python train.py --d_model=128 --n_head=3 --warmup_steps=200 --schedule="wsd"
Each number is 200 + 40 x the weight over the matrix's rms, rounded and kept within 0 to 999. Layers, rows and columns count from 0.

# layer 2 attention value, 96x128, rms 0.109, rows 0-10, columns 0-127
180,168,246,164,184,223,95,239,225,205,256,194,174,323,68,159,217,161,258,200,187,225,258,178,207,293,192,204,192,183,219,156,129,213,249,129,272,212,259,255,233,137,149,290,209,189,85,193,136,231,268,247,222,236,255,186,261,221,117,197,183,269,170,219,165,162,124,252,200,241,122,285,75,260,121,265,191,189,226,159,248,198,228,216,266,209,141,179,78,250,344,295,143,128,117,283,179,183,120,220,118,61,225,250,113,294,201,132,173,214,163,97,157,358,239,251,229,119,198,214,196,148,262,122,218,131,278,271
211,146,117,246,166,265,327,192,218,155,207,164,208,199,229,249,210,267,208,189,197,233,184,142,206,201,257,221,143,141,134,259,183,145,153,226,132,92,208,293,203,243,246,276,190,181,255,131,231,232,125,331,227,184,188,260,235,280,227,196,155,112,287,186,139,196,202,264,200,198,218,152,279,114,210,155,233,236,196,212,127,211,118,223,222,219,198,222,143,178,332,189,201,255,208,207,145,214,259,242,185,142,187,175,212,178,100,154,249,230,161,170,256,217,169,203,239,225,213,119,209,262,172,270,171,216,159,168
180,338,204,253,144,160,224,155,223,309,175,233,196,197,107,204,245,174,178,232,278,182,275,111,155,291,242,68,202,143,142,195,234,219,171,215,236,278,225,199,279,186,153,148,235,221,258,83,165,246,116,181,177,211,268,328,195,141,210,173,209,171,218,239,184,151,157,184,250,187,249,192,228,193,179,220,217,81,232,64,215,211,197,91,302,263,252,253,253,212,241,160,115,242,227,326,207,227,214,169,238,233,173,207,141,190,175,190,216,277,250,286,312,134,158,163,282,72,161,176,239,125,229,272,313,135,188,202
252,183,157,196,198,241,179,182,124,270,76,182,279,217,155,208,106,264,170,224,264,186,169,211,145,169,180,226,171,190,331,213,215,218,195,183,197,205,173,201,177,143,298,200,101,119,151,201,258,314,179,148,107,188,228,223,203,224,177,127,100,310,320,187,225,258,240,176,133,177,167,192,205,245,220,165,257,166,167,183,222,190,179,146,133,178,206,126,235,252,156,401,190,102,242,235,223,264,167,230,312,216,167,109,244,170,313,178,141,169,154,233,185,132,188,170,237,199,179,322,127,223,164,182,157,240,253,112
190,288,249,236,282,236,211,175,209,122,243,134,239,143,248,220,282,246,155,231,239,171,266,140,130,117,284,124,229,250,213,220,215,179,256,162,183,275,124,158,232,167,221,182,192,155,223,132,286,260,173,118,234,137,225,257,212,248,276,281,190,131,259,108,331,132,188,151,174,215,152,299,182,206,160,281,130,114,269,194,225,218,266,150,170,250,142,243,219,213,252,158,273,121,205,108,233,97,185,364,272,194,280,205,168,281,200,222,106,268,158,247,168,180,144,239,140,194,233,241,215,205,228,173,224,267,225,187
185,230,236,250,149,162,297,208,297,132,111,178,253,291,122,194,107,142,207,216,145,167,220,215,193,134,259,139,248,268,268,179,199,146,198,185,68,287,207,260,209,280,199,324,180,169,211,263,309,182,203,191,258,99,240,281,260,271,198,161,247,261,218,205,144,172,154,176,173,262,102,181,133,152,298,187,139,270,180,169,188,283,273,84,206,218,166,226,306,159,205,178,207,136,187,193,157,165,213,272,225,232,168,261,233,226,212,201,126,249,176,186,284,240,208,136,177,105,135,60,214,271,220,152,168,238,227,127
211,235,262,246,198,358,195,182,217,103,230,210,285,233,256,232,281,260,132,127,214,223,134,190,157,203,147,227,208,277,153,235,165,236,283,174,86,183,254,277,196,134,218,184,120,289,221,248,217,231,189,210,155,248,222,80,263,219,176,158,161,239,205,252,186,191,186,220,188,223,253,170,254,252,154,160,160,234,199,165,158,234,195,142,184,201,168,215,197,212,295,191,248,227,193,312,171,166,237,250,191,206,252,180,179,278,246,214,184,113,219,214,179,203,164,209,272,131,258,133,290,313,208,131,106,214,227,148
214,180,187,173,190,151,133,191,202,230,220,355,176,245,233,190,103,215,156,213,173,189,191,157,289,128,60,260,191,336,223,137,162,253,229,153,217,305,252,163,156,233,232,143,117,243,329,134,250,158,238,157,226,227,197,126,160,270,213,155,162,281,186,192,179,247,211,170,235,239,267,224,139,291,242,238,253,173,232,58,160,211,98,138,214,135,217,181,197,183,209,198,207,252,192,139,249,156,141,122,139,233,154,188,212,156,245,176,182,208,207,203,145,165,181,203,280,127,168,182,187,180,181,214,168,124,227,191
150,112,229,273,202,226,113,228,193,196,239,223,116,75,256,198,327,202,269,267,254,185,262,188,158,170,200,273,215,276,82,212,215,113,219,246,88,133,223,163,209,104,216,208,293,282,200,200,229,208,214,265,256,149,231,180,293,300,167,278,271,197,167,234,217,258,240,197,114,134,133,268,235,266,116,195,254,282,142,80,211,156,287,228,221,259,293,114,171,225,236,115,298,210,196,246,214,128,173,224,197,175,197,193,151,132,121,195,238,72,238,150,142,155,170,134,266,225,149,200,137,234,199,31,315,178,265,200
161,205,253,285,149,251,154,138,209,152,142,157,194,193,197,214,199,215,137,285,212,250,102,123,213,87,237,198,196,192,214,193,315,125,133,145,182,99,208,142,206,153,157,182,249,233,102,255,170,229,239,188,159,185,212,247,192,178,182,209,272,213,260,235,275,198,299,228,195,196,112,315,218,137,230,197,278,150,128,215,199,167,212,195,203,161,188,195,216,135,244,171,283,178,109,156,313,272,245,188,135,176,312,255,184,252,136,170,226,209,136,151,162,243,214,197,188,227,225,207,103,175,165,213,171,276,158,197
175,125,206,211,213,263,280,244,183,149,233,195,198,227,207,207,132,155,163,230,153,314,178,225,203,148,143,201,208,244,155,207,152,218,210,163,205,259,161,183,158,183,216,221,183,211,221,164,159,185,265,199,271,84,225,232,146,191,230,238,238,160,248,365,260,171,125,171,265,195,234,246,214,246,207,287,225,138,209,194,240,255,229,167,310,188,118,154,226,168,117,146,241,212,179,196,300,129,198,227,257,138,251,188,223,199,231,313,99,250,202,127,232,164,262,180,178,141,191,159,229,299,214,236,205,167,218,227